Part of a small language model's weights: no biases in attention or MLP, normalized queries and keys.
Each number is 128 + 24 x the weight over the matrix's rms, rounded and kept within 0 to 255. Layers, rows and columns count from 0. Numbers have three digits each.

# up: layer 3 MLP up, 1408x704, rms 0.112, rows 1262-1311, columns 176-263
# down: layer 3 MLP down (transposed), 1408x704, rms 0.0726, rows 1262-1311, columns 176-263
# gate: layer 3 MLP gate, 1408x704, rms 0.105, rows 1263-1312, columns 176-263
up1262:106165183132118121114113114126149117112108130126101118149143154126163148186151110130107137142176132168181111190121122107137127143127079131100148152134166136087125130132116138163106144130141135116148094118126105126181150120114128144132122138122130117156120121107110
down1262:135138151122101158079087123154115157135094103102149168127123163128136144113095134180109157096152134164163112117173140113141128127136136162133123122122128104159102125109112139176160125114126127129111144141107114127153096106163139122128145102137131121071111133130100
gate1263:128085132164138129126126115122136137111146135135126139140134157135136155152119111112173094047115102133129147095121131151110157153134142110125113118121124147105088131138137145133166152163148136116107149104125127146115084189118114105151070156106145123159083079174097
up1263:098125116140150149154097110121169108126159067154138138142145153133151170152093142140103138084159143103147157103088125194140135122106097112132133130135092112152145096147127133155148154136121138124100157145122136149125133183157146137145118109112106154127104087155161
down1263:088115126152088145090131141110143138132116118146073124113121093169153071135121153158078141114096131136091139163159157108120136159189188151159153112126133127123093132132100125126127128123129087097169125122116099124112112082125116103173119131130138131101130126144158
gate1264:119109140079131126092118126089136114100108129121139136129106147124126133136120140129166127120136106103128137130128109132142121107121135111111132141143123138119154125114118130134147128096150142134131155137155168118089144124124143144132144114107151120066144157107157
up1264:130159114142096105137131128103115155085100134154136137169128117113155119158132141117094120120155147117131136156087126139107172150112142113139148122146115147158143099121173135102136144127122120147122108129135111149116131119118142178141125086138183125123168141131128
down1264:149077119102151172062125130157114138119126079122138132128116120143150149166132129149145131123097133158134114108123113107092160140141154144113135150097128124110144123121161138135106100100113121112142135108104126134080180125110134108108109183125133171115141183144122
gate1265:128146132118169143112094110125124108144128114167125151133146116144104147098127114161120112116117093145098116125130185181133117087107097163116120118178114127069128107162131080139157126164108162196125097162099165129126155093141124128139151097164124126113092082127133
up1265:146083101145095099138123146172148115116087089139131143144146134133104082161154111159138101087160133109137133145157128111156110124144124126130142142084146185109122114181134097153147088132093108159119112133132116131125152124111086136138109189111131143108087131086096
down1265:130121168107137099121091145126118117102079151168126151139137166111144091145121110150140109152120134161130123129102108141119124124116139149164150145187127098105123070166097120125122156125103130113136125182134131176112110109092142130185163122159161105116127157142100
gate1266:104111098102107093146138109143153104113152110162137144125164165143109133123131131137148132100105138128097172119137148101121121123131151105104155137106162185100123150162091141101102107149096107123159100122149150162132125165157136111123123084135162116130173152091132
up1266:132129125112135194090146128115183158205128144079148185126134134142163102115125129133162115158112112130177144123136124142130114107082111154115122155107127094137152086095117128151112097170092130097125153151134154148091154132134203122107120165103096143118132139117099
down1266:109096159113092145109145097119136102178104078128100125146106107116098131135115161136130108149108125131176143143103110135153083166139168158138150105104142167169109103104129126124106092116157147094161153120153178106093153109179157154147098137126095111143124137130142
gate1267:140123121082097100118129140132138125150100121120138071124136118163136146120093132127112104131182126104129127136186158096121118117140137103094099147111116110133125096163105128123130142122143125107108129156118153127146123110161136139171137132130125116148073123148160
up1267:113105121118105108152170151141139132124122117138083096116117137114112110115115162138131129132116141155147144130124154097122123143109101137148142115119162125182128095106135137094116119138172142139116121080089122105111135079159114118157111151140143124125119134112094
down1267:135117134131128122155123147147106125123106116121084143139081114102110122141124108105111093116113108110159131122137131111138171125103159131156138167152130146123089112158143119094112152167132158094081111169118127128152143156117134103089133094124115122114091170103134
gate1268:108199119114109131113120152147098123121113144130159078149171144170103118117121182170108148146096153159157171157120125132109127150102127153135123105130120138123124152115142123133184132127124138144132160107073149138124134117104132177136089141120113121141137139133133
up1268:107151121117139103148129122146121116140107132167137113087158109157078120135114111136143127078131141197163124107140148104117109125121099095153129133110113119123140148112137109115155117131141105153119121140106135115163125175132111101177141119145086146120157129112165
down1268:136187098137098144144123129100147188106110143115164099124106118137117147086120112147148151120146140133127144151135143162129150123128145143154144111151099151131098149191103088108168141170116156097134143137084143111135131134097101173117138150081105147104150107118129
gate1269:136114114116126135132130145165116110123138106162107116139123090115133115118155147131095159119143154124105083138091152146151123177129118113126138175113146162102127105152129123149150104152124153171069107137130103114105165129123125105141103108137143131134111128147135
up1269:156142131131169127146136159114135090155130122125146127123145154096109113104154111128143137129115136116143171093129190117120090117152116103181117144171115112146122154109134129109130125161126135147122172137154145105149072134134113174088143176131108127142136164147136
down1269:124103125133102104106142122123122145104120134084100146125135123122126115140152146149111139128096159091182145149153102123127133128127148149139131106098125157107099154194098153139138157072088110143096128158116104150123126184130124106156174131108130131099148089134132
gate1270:102193103158133119136105104177138175131098113125116119117142110112136131124094153116150096133143139128155129119129189128138131176126141151124106101121107117103119105138160134146123143139139117103139129157123141131101113098149128126143134157152140126125158138087121
up1270:094091149140091125102102179118131147154120117141136136169102150135127103109081141147093146118156178120165126146125080124115117092138136155117106134144179124165147151126128123141152101126099135171131131120088119123160116121108168169099145103108087158101163140149117
down1270:159133104154124149155113110155118133116124150161151135170105161103162149087143126109141151135114161106112134169149121104131089131129108091141110179138088113119111129108114087131150126151154128138111149130168144142091162162092132166140122115090151120142144074115121
gate1271:112167136143143206106122132120103123106133105109106140109096138137113128155166147141123128137130059126140108161141125137132153083162125131135126124135163073142143110150132134122140112127148129112142130121111130129102142113122104162135135125094156106169120130123073
up1271:152090094143120168144091164148169148144133124134127154119161133147129097106117127150120074131147109068114121168104110111137169162154120130160133129148101107149135126109145107122131127161129113139153101131124119108099113144148125109173128119135144131099118105104121
down1271:129155112128128135149104137165126189151112117116104108141123096105100105118111097159143126116136091147126179101126112085136099168168093138106183147085134124175154121137132111156141151111114112121132132148088080172137144164113119108091121154135119122129157127116110
gate1272:099127104117134165123154114095143168136146104121156150081121093153166160152160137182130123129125158116135102122113157127122151087112139135195136197107100063171113125096139118079154105138096134150114142077084176127165134118085181120161133142087134088119140125108112
up1272:146182104159153147108118139126085152134127136152166114117130145119111140117166151110168138154095091146101121106104170151163123131090106147147131079108151094128148165123134147125123130129090142132115068106146142135126121064125128108127165117092126140117154099124108
down1272:152119111132139121185133150142164142133105140141134123136140159142155116082128154148105108163129125134139117122102146149072126138128151113136150120142125145113115134166130122146127111102112137120131091118130086164143093134123145149088137111131170114064129170106100
gate1273:083128122114154147166115116100133098172140105143123135159159078142138158158137137119135088128121138126134141114110112112171152097111107112120144107120108119142149123140172147104123151101156163136122119120181118126130123123130131132134105111108111095100063143145136
up1273:133127158143116111143120123117154151137166118099124145087104163133155088131113129168125093178118111142109085097094105135136137150076110124092128171147102145114150103063092128130114084150103131139153083117089118129113105170101147125140134132135128088133113135143079
down1273:118136105135112120161121055135138111146117133151148138183119142094144077171130134165078126171135111155110123145130103133105108137128140121134128114139123117110157106100145144127126156134186147111094145120133147141161154084089140121110127101191094113119125117144085
gate1274:176116124116152128133124127117062078102106154132172118120146182104161148169155123130132137102099151125122111127081149129104162148122129104129125148134095109151120152153112145150159093165159110184079084113141078107107096155106134144163122107123143086124144099135123
up1274:150106173141139115132124084124129086167118156127093080111119131159147120117107170112106103112148142114126159101098127137117126122101125114163118120129147112140117114137149126146102135118120136134151149154142117136126134188134140128133122100126138169133082171125105
down1274:076114106107133110097149099087120146175144122136156080154097145133127134077106115109109113172125164124114152118149048088167150140144123120114117141138134100105141140125173144122173151145108152136137140145104132153122121104113130098146132160141089148098144113158118
gate1275:120103149099135121101096109140060149150131150149107131150138102154125134133136102121146129120149128134109132117106070117138097113099112124132112114136116132124127143165126097137126111131133081095180147152121132112094136122147160149166141101112113115107115180109111
up1275:127108138128128095114145074115102111112166103103154133142137151105135147108103106161133172117121131112107112140127131152164112099128129169134176133102130131106124098151112127088117150170140126109151115116116176147089153137136133119140138107135137098117132102140049
down1275:142119094056150122149101131154131139151132134134094097165118102144163118138141112152125137131150142124144118149103103180082128157100070106125133111129105155106100129163167175128110132135122110136124114092130133087134103132153117119146100095097125129166134112141120
gate1276:062097107081185155122110146119134104161120143097119096160102143140083125106112109100129090150142134089133102110109149109094110112139105115102102123100146124126155092138109094116147158112139179085153129145104154130149139108176149166128117102101134153116140097118146
up1276:123154161065119122102103115140123111155156169111130157134136138120111138175094137113131187127144105109135085124153139126080099136124121115112109116153132107149166139125118139130154136135117111126116112110137139119156145133154130091121125114097119129102149125121133
down1276:159121082106067121111156079155147108151095120159132116126174094131117133117114130103083149105179136115126097160153132113152094139165151117106129149126099142134123115092107141109124100112109138088145148128115150126124110108128138142107134108101120133097139143094121
gate1277:137132108104118095117124095132112131102108121129119158114140136158166082106115092056084155119145099127141158133177149137129082138133132136170129144169135113122139113149178119160090142126115162141182124141158181159111103109093131165120104141191168175109068121169129
up1277:127140109086143070176151113136128084139140122101121145141153113130089131139123120080131111104121118130082165161127109116164148126153148105130099128134116105094179142100115131120133156110132155082121127124126177157145145152116141095096138122163142124126147154153181
down1277:142128159118112147154087145170157121117122119099126150086124079106108093132120104121145102135138172121127095165154119096111144095116124154146151108147148151123105122140160149121108172132100149141151135133123127128112102176114121143101149132235148132142111112150104
gate1278:115095148164110122147152132137139118144146138148117121096151126157142114162101112127116122186152120101108149109148151150100162112114124165132101123091120124152132130157136101104149173110084170172111140151136126127112126113136139103156155105101108118151113109116120
up1278:119104120079106097127095149142115101105074108090130149115112111132132122097137126152119182098116128100143114134118128155115144105118123105125131147152146117140110106156153180122086088133107161070130134153141080110038124148092092165110109125144120136133119150116102
down1278:110114147121125122143145141145122148116126091114128103143133104125103114091158142118178132087160128093102125154111127139113141153137117141107094125146167130147072119143135128119125131131151100099149162172116127156086136127151105133155109113159127133074163140125105
gate1279:144141111110131138083120090117141127159100163141135133096135150097143157134137132145132159099094167125113138139147106154130098144145104125109089118144106101153154114161126127114110124101188174138124131149149154143090140114084127133122082163120136090106113151144117
up1279:133146122114090110091106162146081140159154122121140159171146135108096132130156116152161177122117181138123098134102099174145112154098077101134131139115113110106130130130101125158081114088150124145141101124153161151094153115086135129140145149121115128125149159133205
down1279:135112175116131098162128113115128147124089096114128172107127107125130128131103088092119123138114153160116129097148090181147121114148146141125159098083105163138088108117127116137119112142157145137113103135119100123113075103152149155118114178131132178176122169121103
gate1280:131106104081146121145146124178113147093115107156139163125111110113124161128096149118140174117091139145112125114104155159113136123128128089165095139134093118147149113086153124113118134125120083103127099118131127083082109185128106139087089192108133126125124123120088
up1280:111146132126126099161133182125146136176108127132159126136129143158162106127134121095131084108121141118145148138122151103171119104178135131167143166129116116100125139131136020156156164128121118124144106119139124122109080109134093134180128117145100121088143129151140
down1280:173136159122118141097096168139112154142155152163105181133063089112131093116115146098133133126136165112130162142121099157101118125115111133196097129187103112079149107132129087132125102087112146134121130152128096148133130127068159142108121127137147127123138117157122
gate1281:166142149073146109145144129116115142113145146145095122132124112123130099101145143163129066118078122111155166149140123099106125152112116128136123155140121104138123116132128143075098157123126115117138119112180131126128156114116137110147140152130119102141089135144120
up1281:106130158128116134121116099097072149144115101169181151122153138138105181130139163141124147102135175145153110115084155079138143115102205108105124165116142164118085111140062120162113122110115121120084161136099139097104105150142103114094106122108157091149086150113121
down1281:102103101105180140112152120106130148148121122116128156168134122148086084115156095173119123143147104165157083157146096123118155077085132141108118133131115152087093153126152176138108110125121173116064099128144139147103070144114107105142126153174143081148143165143174
gate1282:135140100144122107117126145125102097144080121146148123136155134168139082090096112152130134139136144114143095125129101139124118110106128093115124108149112115140140145137180107117149099153107152128148139113190128129138133072132114138081130099152128171176123125133103
up1282:104096165128157116093125128161150121107129118127139140145155132107117114146116124122130132149115187130118082146104151101147131151185124111091118136102114141142160127180147118120159111119146180087142165090089143154108103114126152128125106140154128082104142183141152
down1282:126147129126127100098163095168123152106126141130132143133121159169108150154126119110096091098092114125146110114156166123107102136157090158135130138142115138128055106108159109119116104121126111130102136094174134132137126114125125093138165117133148115142173105161175
gate1283:116110132100127152128130140163157116145103107144160103134131112101109139149134136177162125154126087135090133085059099135095108125117160120128156133148150163124139112134167192151101124155152132147097124141163102180149074096153137122112107117071189121144108096111119
up1283:155110139097114085106102122160115116150111151125144093110134139130091155171158122101132129126127123170114109123140186088110096169125171130136185118134133135101105120134104117123142093125130195099102136122154116115152124112106173135116193102108160150169094125138114
down1283:105118128174187122083124145130118136085097108119157141128121122126158146080147090134135123164144149120111117106127118132095112119120128109144118119167152118139164147118134138089111156102137089131119141113145164130118144113187124082137145091094097112119115121119124
gate1284:119127164162121094141132102127130115118134151113134160178172139151180112111130073084143142152130139125148161157145128128152136129135155100129124066132135140093160100121098183100121108099128106124135140130142109131115123122112132140083134113122103134147124109089134
up1284:137125130088129162138125181149154125128081136081151130127136169133110144107119147128120123144107107109133137125128113119110116165147107159113163141169131123156120121137140146140144137123122120128075106133079134145104136125118066108127140140148093146120075137179118
down1284:116131143128123148158126115118129100150124088126111123083125130114125108125117164134145138155121138131127077115121165135125100153099107130113124161119104088163094133126114111169131112115098113141171079148108115142093149134148135139165156102091120136115113114131136
gate1285:091131142147124110096127123102107138095136085110137158108127139142125124121090172149114116099154107154098096135091131130097142145111147124149119139095169194118110109116112163141114146149161105148163122131060151159140135062127112108127094131146092097135164128135150
up1285:124125130120133152147122152136117107136129134117139144132111131157157166134141084122126129131143146138145123095176105123123133142123159145099134110125111160152130100134109132124095134101151138124107125123113125088130151124122111144143159117165182138161121131156108
down1285:120139109127157131113148081142123096146155126106129129129073152126115104093157195101127133120112118152104157183093106081121158115140127180132153142123105146106156062134110102136131119087137127088107154093123126180139118168108107090098101072138096103122118136117188
gate1286:141064085123104142117126127152135131102133071122109110189107133129108102127120119132114079105120123158182079187157113133068113131187098106110132150121123168119171083088146132120155127142135127092122152111123093118133174120145139110118152132148128142166118134131142
up1286:136180158110164156112063192153091105136144185141085131136162130125104127107083133082118140120136121161176115138115161109143155133167139130099127147137089135146118095152145116095107155119116160099156156156132112163116112117157113131120098132139095096130180101108140
down1286:153126123090144167113092168167126108162102139154126127182090124145128114072128177145159138138103095127139138109116174162126135120116121170137126103092100094124132133132139110074098097144129136117163083163111156087150146087128099127110140142140178112119135116137120
gate1287:105141132126158133105110154114162126129097093147099152135132140169122119065114172093115104118140125097103122176105135145138103089089120122103163124158136129148127132131117121149148097142131132142140114143187110141155101126126137127142136110179138137141130166148140
up1287:145146126135125114069155112091134126119163119136147207097108119113139130126161143150156098107144117123090141096165132112116100144104128146150130089078128129093129138138129112105143093083175105159124121118115151153124164082093180127154134122137136110108119127122143
down1287:131109116133121108108108117104161120142133139153152150135122157141156113082122098160160097097121120160119122108150096134102155145117120122136104133184071106101096100106132165135107146154112119098125165161147125165113124145113132148107112129112101123128100116126140
gate1288:139143172147119112082150107117108165162139149107117123090148139092111129127132107125123153111121133095096138159121130113175075171130099147112092139122091117101172098117132099128139106145142136121133124160101133102124116129121132154134112129110090133154134085124144
up1288:151116122130136168135103099132146090150093156138123109064100157126137127133109141159106144143140152148142087143121088083117137157110088130097123147115144102132159125137080132131109102098162097146091108123118105113158132137123123084137150131108179110167119141187116
down1288:172149100132081149143168141142120111150083195095145104101106161138156121141128124096107093184127107153128108135123135091148136130130094117121148139130101129158122134131127168116146087136124124173118062118113115110120126113133134123099129141153177133131148138108104
gate1289:118142106157125121141104095160091093146135173075146124118124140111134157105126145090206107171121174165148109138122105154154127110061116114104159117129158122141093196126099109145157079108173099092058131109132111143144127114123053108129117140116090121097128108137158
up1289:128111147127094186128083136133083150110147114141125087144112160136097109183116125135025192126141131143101125106129159106076134112119173133125104170128151092110152091197131134091124173138120093158134149110091166085135133171165164145123105086126121097111123138158156
down1289:129093179106082116127153123093155121082148147130118106132139095131121129116132108181089111096157126103169167135174152129154151105163060149159188125103146124087110081127125127139141131141107152146161132148140110133113118135106133114162124106159091110134087141126126
gate1290:124097142107100136144151137126135112096073119132135096141130095168137137138172117108150120106133118108119207082124160058125096126151109133172171147130100131134117117126148100147115128134121146128112146126133171107125148104115098111150079120114081110112070079150120
up1290:138154154115134161165082121107092124122096106101118120102133129120135096090158126142147152130159114173137100094131116166102106159148100156156117173115158086127161075153086103118119113134104148116099133120120164123133138132165093109168119123135069145129094114115136
down1290:090103094111118140131127146127134120173114133188119100113145114116119146159124080113135124100161114125128182135123124125124135110120128125084111099125090114126108121134139119138152140141110136160097129136119093124115132133130156127125134102138152129116112095144096
gate1291:084143104140146105147128081131062185133127102114114063129200139123133136084088154125112187190068116079149099131134120097106130074112118168101117140095160076129144126152121138113157099118143190132101137170109154158128120128113120128108142100101129144071136124110127
up1291:124130174126100100143141124140143084106116098110122099091079124136144092150116143106100127104117090107125172152142102147089103182087161144093120128123091085143121161079154184141107133160171092124128137119123099103130146092137170136123125183167111132141143127130155
down1291:161146134151061130154146155101145175105163150120139151107096148154157139130165174166158133209133130156113163124082126135178146147118162146142123171151107074101098111100141151162143112117125158107082147145142146175113106114106117140145168127141152116103132118118117
gate1292:137149125110093120097142143148093136148138132118110130127129122127164137109127141152092145095120104121114114118147139145139118137122105125141083136145121124112143157134162144145088155141138114150142120105084127128163085136120100075085130130147143162133103114140102
up1292:103109150114138120113144130104133122149083099097093079119146110153137133136154132102133103115149089115126111137124149151148122140130148149119119167154116088119138144141109141152128133122161144124116119089108127133157137136167117131128089146137109118148138141148121
down1292:126129147157179137188143123090114129122121147147133160115098150130073144163135176101155140176149182147106137102110152144129138098146117128138129152144107131105158133142151132147156144126126130102101153122127118090101130062126145119171158139132074119087179130111155
gate1293:133177144077133143151111125108131128141120115179137101137161095141150136111170153133162121163105115102102110135112080123144094184090126132149111140098087152117103094161152115109139124143086152124132105152114100091133170093135126112121180088116124174147136126141154
up1293:089141151128118113116143121157183077137113105123144131084153133091135143149150099155149126154113104123105131138163090143133085140128115105133126142103151137135199155138103138136142123123127141157129130138138109094140085123118148145128095137127152119133164150158142
down1293:117133104101168172107090102107121135139165102094156116105140106134165101155122117144106171113139169112155127120143051089117132131104109147146126120077176120133110130128131142121140161105139087101117096105129113185153101074133130122115090133112159150155081162123102
gate1294:126148124122112165102135110163142120163094115173087117153175116152152127118118081131108152110113110116098101120119131121157078089104146164155134077175123127167098137103147126133160138067113118147145132138107121146140141091125146160105103131133144095116146130129155
up1294:094139191157057125126152126158084107158102123093098123124149073107125132143143119124106165135104107149144127114134149098103105106077073138132106136167122145131126133119148102121075125118120159118145120092130122141120073149129117129169130098130161093127118200171155
down1294:108152094119141132139108113155131137165105112122166139100101130153134183141122148153105135118103151118087167117167116101113146124110107147110126105115136127123122167146107104145158164118137114155158151144138123174149086163129121138197086137123148116119143119129157
gate1295:135107170141128128128119146164164139130116121110125155103150114138138125160160132109144094133128149154114173138086114129133099131140110107119130175132151113165137116141125130100121107136119163163131123147159133121161111147080057135117079143128148147141133151111156
up1295:133130080094158110148145152123066132080072084138119120122135097123146085133150149158139140141099058137088158133176166154090128130069123142097096103124121088083113154178138103129087162138126058080119120122069107147136164085161135152097115166096111101122112095114120
down1295:137125100108177193162132159155146117120126192115103139150153150135129096132077174123079108142090091111096165030137141162120148153091159067187154116163106126141109099110122139049080132135115153064152121103148137121107137156102140109111084146167066153101117085149101
gate1296:147164113115121127146130148115120148172164166132125121132129120133130149158100151124144153153150164111123130088081125121116140140136118137112113130148151136111126155150112162130153144110123096142119163111132117160166119150162082145137097158119148118121104125126126
up1296:090114137168161133157094164128136080144129137147162104109104146126150117103079130153135168150126110088114140153110131151125125166087133102108122094144099120128116124140148171135155144126111148109139133135127165153153120131125080097098135137075187154139129156121088
down1296:122130113164132103126138144086124084167090111128129100129127148126152133116114156114096102101159135113128117168147125133103135107123079112132147146106177098148136148128151157135131136094104148151177152115134124111134120119150124111100153151142131100125100131158071
gate1297:085130108161138124169139160138126131128118128150123097115146117063177146140146142159128169165135160124082118154086073134122149127112137138129132130119097125108094126134133139138143109127138152161111132142137079128135118200115188143126140177135167093134146149074109
up1297:137155150106144158126116141159134150110114129126135121129128113124132106122124104144128100091167160124144113127136163158104135133126157147100132130133110140151113101121113107126122107159128099116161129153089166125133150114120103116131109091083117116117108089132117
down1297:106134065147121133132141132085118122102135151131102124107130095107138117133117170146138175136108132125083119154113098127119123126148108128160178081130112120121120161131110186119155118135140120155107104139171096114116119186089172120146167141120155138157136191076118
gate1298:074132141093129156085118102144081113139084135132137109134158151113126148143124114163109138121092138156155137088106115161137096126138114098162121107094117139090115157084121114135147100082181117129113093082145086142106093109128161192121140147110081096086127118106108
up1298:149134117139157150096112129124156140160153144176087134089117145149147127148102166134123105130152160153104150123135093107141081129129135126166161116126100108146171142176110126123151174109083105188123143133131142099124078128148165085083146132126135103116101145174157
down1298:088135111163167115166168118110148138177128096162131168136095129118091086133095118131094163158112133120073103125111113125193128153145099149104120144140141136131120154106160075101094117110120171108113137148126123118128117166141146131157120109139117130127122182140114
gate1299:133097150106156081084142137163119169123130101117157155114136132132103120145067165147098165132134109152121110140127150134136139130031160151094127127133149153075125128146178101114180131083132102130138119091114114154164117128110073155116151120094117080136107140134137
up1299:136141154146148113120155110119131117102123081138114140115096094107122126137127158096128136080149142142118101122125152110160149150115141127093096112116130177105127156137113141156112118094163116092114145114099139165181123117153144123139070106140132122090116137118133
down1299:136119124127140106077133122096151119105153111102105140054120117148120142144071183161131142112123097127160139137109096109138117150124136119089108116128136136114140168131123127115139116087131118101112104102172173143155102140115156105157138154105098119120147163152167
gate1300:121113144117137131122088150172111118169145138165096124105122159106127094091134109127146181135108129149137132130132092122109089170118087130110134136147131103124130127100109103140123128112139104124096103110108130118143115096156170063123113123111104064162104126141076
up1300:137145187143159160142106102144152100119126186123126147140118123122136166119123088107121170118127141116117146139133134082123123175115114118162140107136156149134111105110099089131146150134103135129160148170148135087150145082139143163111114107123125111147122119128174
down1300:123146097134153110115110139114146123117124122109090160140134128150111099143112077136116126127140111158159115151104122162103131124137122129130131135141163119152115134118179146099142130163128161118082102152102127102108155154076106127105092130117136107129124143110094
gate1301:159101148162121126101139117160123111117137141157061138126128133149121119143123134114117105135131109137143125145142152141140139144156102103124117113153101114124147145120121146146177097131125126131111165143105128135145113144137099121081106074137150136135126091135152
up1301:163112107205092081114124142120089157110154188146162158114110140160101084109097114163091125140120102109160070099171158175125154157130086090104154126141158144145119120148096167105153136098116083161119142118103110106158051158140114129105143113105131101096085128115131
down1301:133140123108085132066132126143138122058103157111142166106103146117140075085107119094111112100145112123168070121180170104159115118129104158144105117150176119091117140128139138108142095116094149137133148102103151158145103137121147117100158129140099134144101126122133
gate1302:070101150133137131186124099084147104153114127109147108141150161143158141177110110141130109139131147107140112126100110114126114156189115124042113140134126143142118150139175160110179143135117141147174166143111132104164162156115115098153178169121100134098166142169134
up1302:121125118104125130096117146151152093104138120167109110136130149124105127125171073119146153136122208134179134124099118139140090118133105126138180139139117094148130101130116117086116098120103160114112162134136130139136109117170071129161128143160162164145094125125122
down1302:101141155138108116133117128143118147123139127137146078154151057152139178121138155083098118188121110145120159132145153109154108112173139116139122195132154148095125121144079101146110105180156093112150144149083154119104107145146097124156113162142144118147168089154130
gate1303:123166128109072123137079114147129128128145139094092122175142127109139152134125094099091150135117086158117172086116133121163150169104076094156127111154127069158143149145120111103158110142135106111148129117158137139085109165156137153098135123145115063156132151125098
up1303:121106137127161133094124140045120114092111123103100108161132106124165124104106162082123133128164143137128113128132132115134133105096147134142129121119121130180079090125098100117127158136121146111107142150119164099130123108109148144153107118126120059134117118147162
down1303:109137123139159168094115150182126128145123100146100166112101125105148146100139130144094116133105124149131134126135142137122120096139148096133106116128105112126151142165123127116130111132124143126144132135163116125112123144140137135131141132118112121158112165137136
gate1304:106155124134140156098098113140146129169116076083131132112145152171134132176131097134140107132116104142110107122079127145097117148153144095103147137106130103139089124157132059121104132108139154118143096146135123144149116159135139113111133150125122119135136105100128
up1304:107124136168142129179123136125127099121126135102122165150125110134160172113136122123131103123137108124110119140135115110128090122138137124141144172101084126116126119100140153138152101144111143159158166152096128154126103119110119146118159139113136119156158160116132
down1304:099127160096064142128146147119124127115142137129143147164120122149143130102105102128104115173129114116124123118125116126126137133108088137100153061119132126091076130141153098156176161170139083144144116124151158107126107145152054135101113142147169107105120104117139
gate1305:133108105157085136175097099114141108151109155123141101188112111155135129127125135177133121108166096085149118147120109130088114129105112138121133194095119133125099146126116133122161114135130109099094134108158106154127128123166127170143119084133123092108135154117166
up1305:120106120120152114144170138153166140129153132112161142159117097125129112111152107106162147148129127121104144108132143151129093137100107121119127095126166122101169129136118121110126124127122120134168121121186182108103160115112085093129190129143123136154106151158139
down1305:106108118123164124175095164161152120122151121096155145102073100133091134158142088141106149086124120103166127136168149149139098101103058180177067147154108085131149114161159187097137114153163124173131144120116091137132131097103114171117111140107109134131141113113133
gate1306:138126130105116116104125119143142184170093102126139136165126123120156087139120182114134091163153157093133134099062126135121130114144089123095145103077159093114117134100183127138142164128105164158113130109138097134139123085096151154123133138140125140169086153110138
up1306:120100147139108096195135111157098131119160159131107121104087144165147102126095109131108149074130121133104112122127126128136101126154156098122116136132089098137175092107094136101123137128116142116139133152116097129137093109140110116105138106118133148094122128137141
down1306:152114168113129150141092097094119158143093104136114094148098116124085162130149157150211153097154131102091138124079128152148112150079106178098126141171098140175131148144145141133108184094106097146108115147107137156138140115129125089124113103124123147130179170070145
gate1307:140126114112109125133103103081136079126134111114113105138159162125145117067147128169146115123104131148116094109150092157098124146140121122145176176139110084136080107160114126116092115140123132105135154151174162124108132148147115135113122128160118158102116116151145
up1307:129174114167128141152117101106133136151075132107114119141123151114188119146197140142147131090114132113089096177122148144120156138158078082120176134156086140123144142085120159120076124140143181108108138175115130127109135172122124115126148116158179123051143168160167
down1307:109124102135166130128106126126114128138114098118149113111106098123115115141156149128124124106123089124123122155129100148121120128099182115146172161109133137070133135146157129143111140166123113113112113120109152124180126134134108147108125125147133090118106103115120
gate1308:157128107140134124127163114169143129125129121101131114157162126144154089147141115119164115127109167118117142136134123119109151111155119134107149111142152141109102129112139121154113104112099146154107092118084063125104097124149095146135142149072128122119151101117130
up1308:134118149097117099132125099126146104074153110150110136148124135122188148144073140123146160142140123106176146165148113162087124165088125132105139111164154158136107097116113136139110132116090151150100136117134137126120133131102118123115142142125116118112132118151104
down1308:124121134130115095096149100159093142103114125124120145122154121095135151153144122118128106151132135111133093125115158131112092113142138128145114133157128154146107144128154098063155152104097113163119146157118164141127154119098127112148116093133126131119118148157103
gate1309:076114147120092125176125095107142100126138075165088180096123129163123119131139160144124106133141133152118127129135143148129071097156136152114155134153118139091150137130157086111169132115133117101142142144122170116104139124090133185126140153156096175155123144147143
up1309:120166148085095138130174125173137102156154166117133143064144118096099149098128118107117134162090133140127100151114094126153150114131122128119120121120128110101094120141093140174109126144127111070147131112082130126146166169153108139134112134120124106134168129174153
down1309:109106106112132138071110118139189113118176113126099163098127139090129113144135117141102110113109094096124091097142121133141120137142156129154161120107112125122179138092116083118114168151086122155158168121090096122133092118138086105145136098144118145127167157156152
gate1310:158126135114169162129106146107137093139115136062055138151113125136119126112127143155128096163076124091099152197162137095119122131092124103108118102151118110107113098103127124082083092140163124086168110132110168085172173168122135089144094146114134097132137150157065
up1310:111129126117133144123149163134114120130131106133087179133136079167118099151111094153110062168169153126056164137144173154089070115114099105072104096153138103162151159142118131114130116109145099087156099110086141118081104131116168134153099110090087137130132132144106
down1310:108098126122129156147166181101167120137093137092100141125119130097139113127094128158136134138097139060125170126135067122115169133123151123090122123119104177111163115142165129151120107116107094126122130206123149090071125092140141141190114136133161097140096129121141
gate1311:084090145133118154132127099141108100135183092110131165127118144151153136120148123178176098104128197131124128146161145138140173127119170173140092159153144122165073116113162137096181130109114103143123076106141126104138127132098102149148167147060141137136160110106147
up1311:197177085136144113128144083132125115098141159160073120136129123134108135118134149127103175132129107161105119132113077103167110113132097089130163124107107145118191107135122117129070132115135116086121169127087093089085104128125134134107115125176130117131087174127142
down1311:143125134160144149168134150146111159111175133097202134107098134158135083156139156120135144140120129118106114157123164147114123115078093132132118140130086117105126192127104120148136179148118128086136147163148167102146110149118098108126103145183122143109121107125133
gate1312:126162119124154123143116118099103065084151113100113149120146117118163125090175101136147139126134164130144137096136116148114115133139154138118109091132120152139103126150170140104084136128106128090129084083088170144131133102098129138110146122116150156093137166103119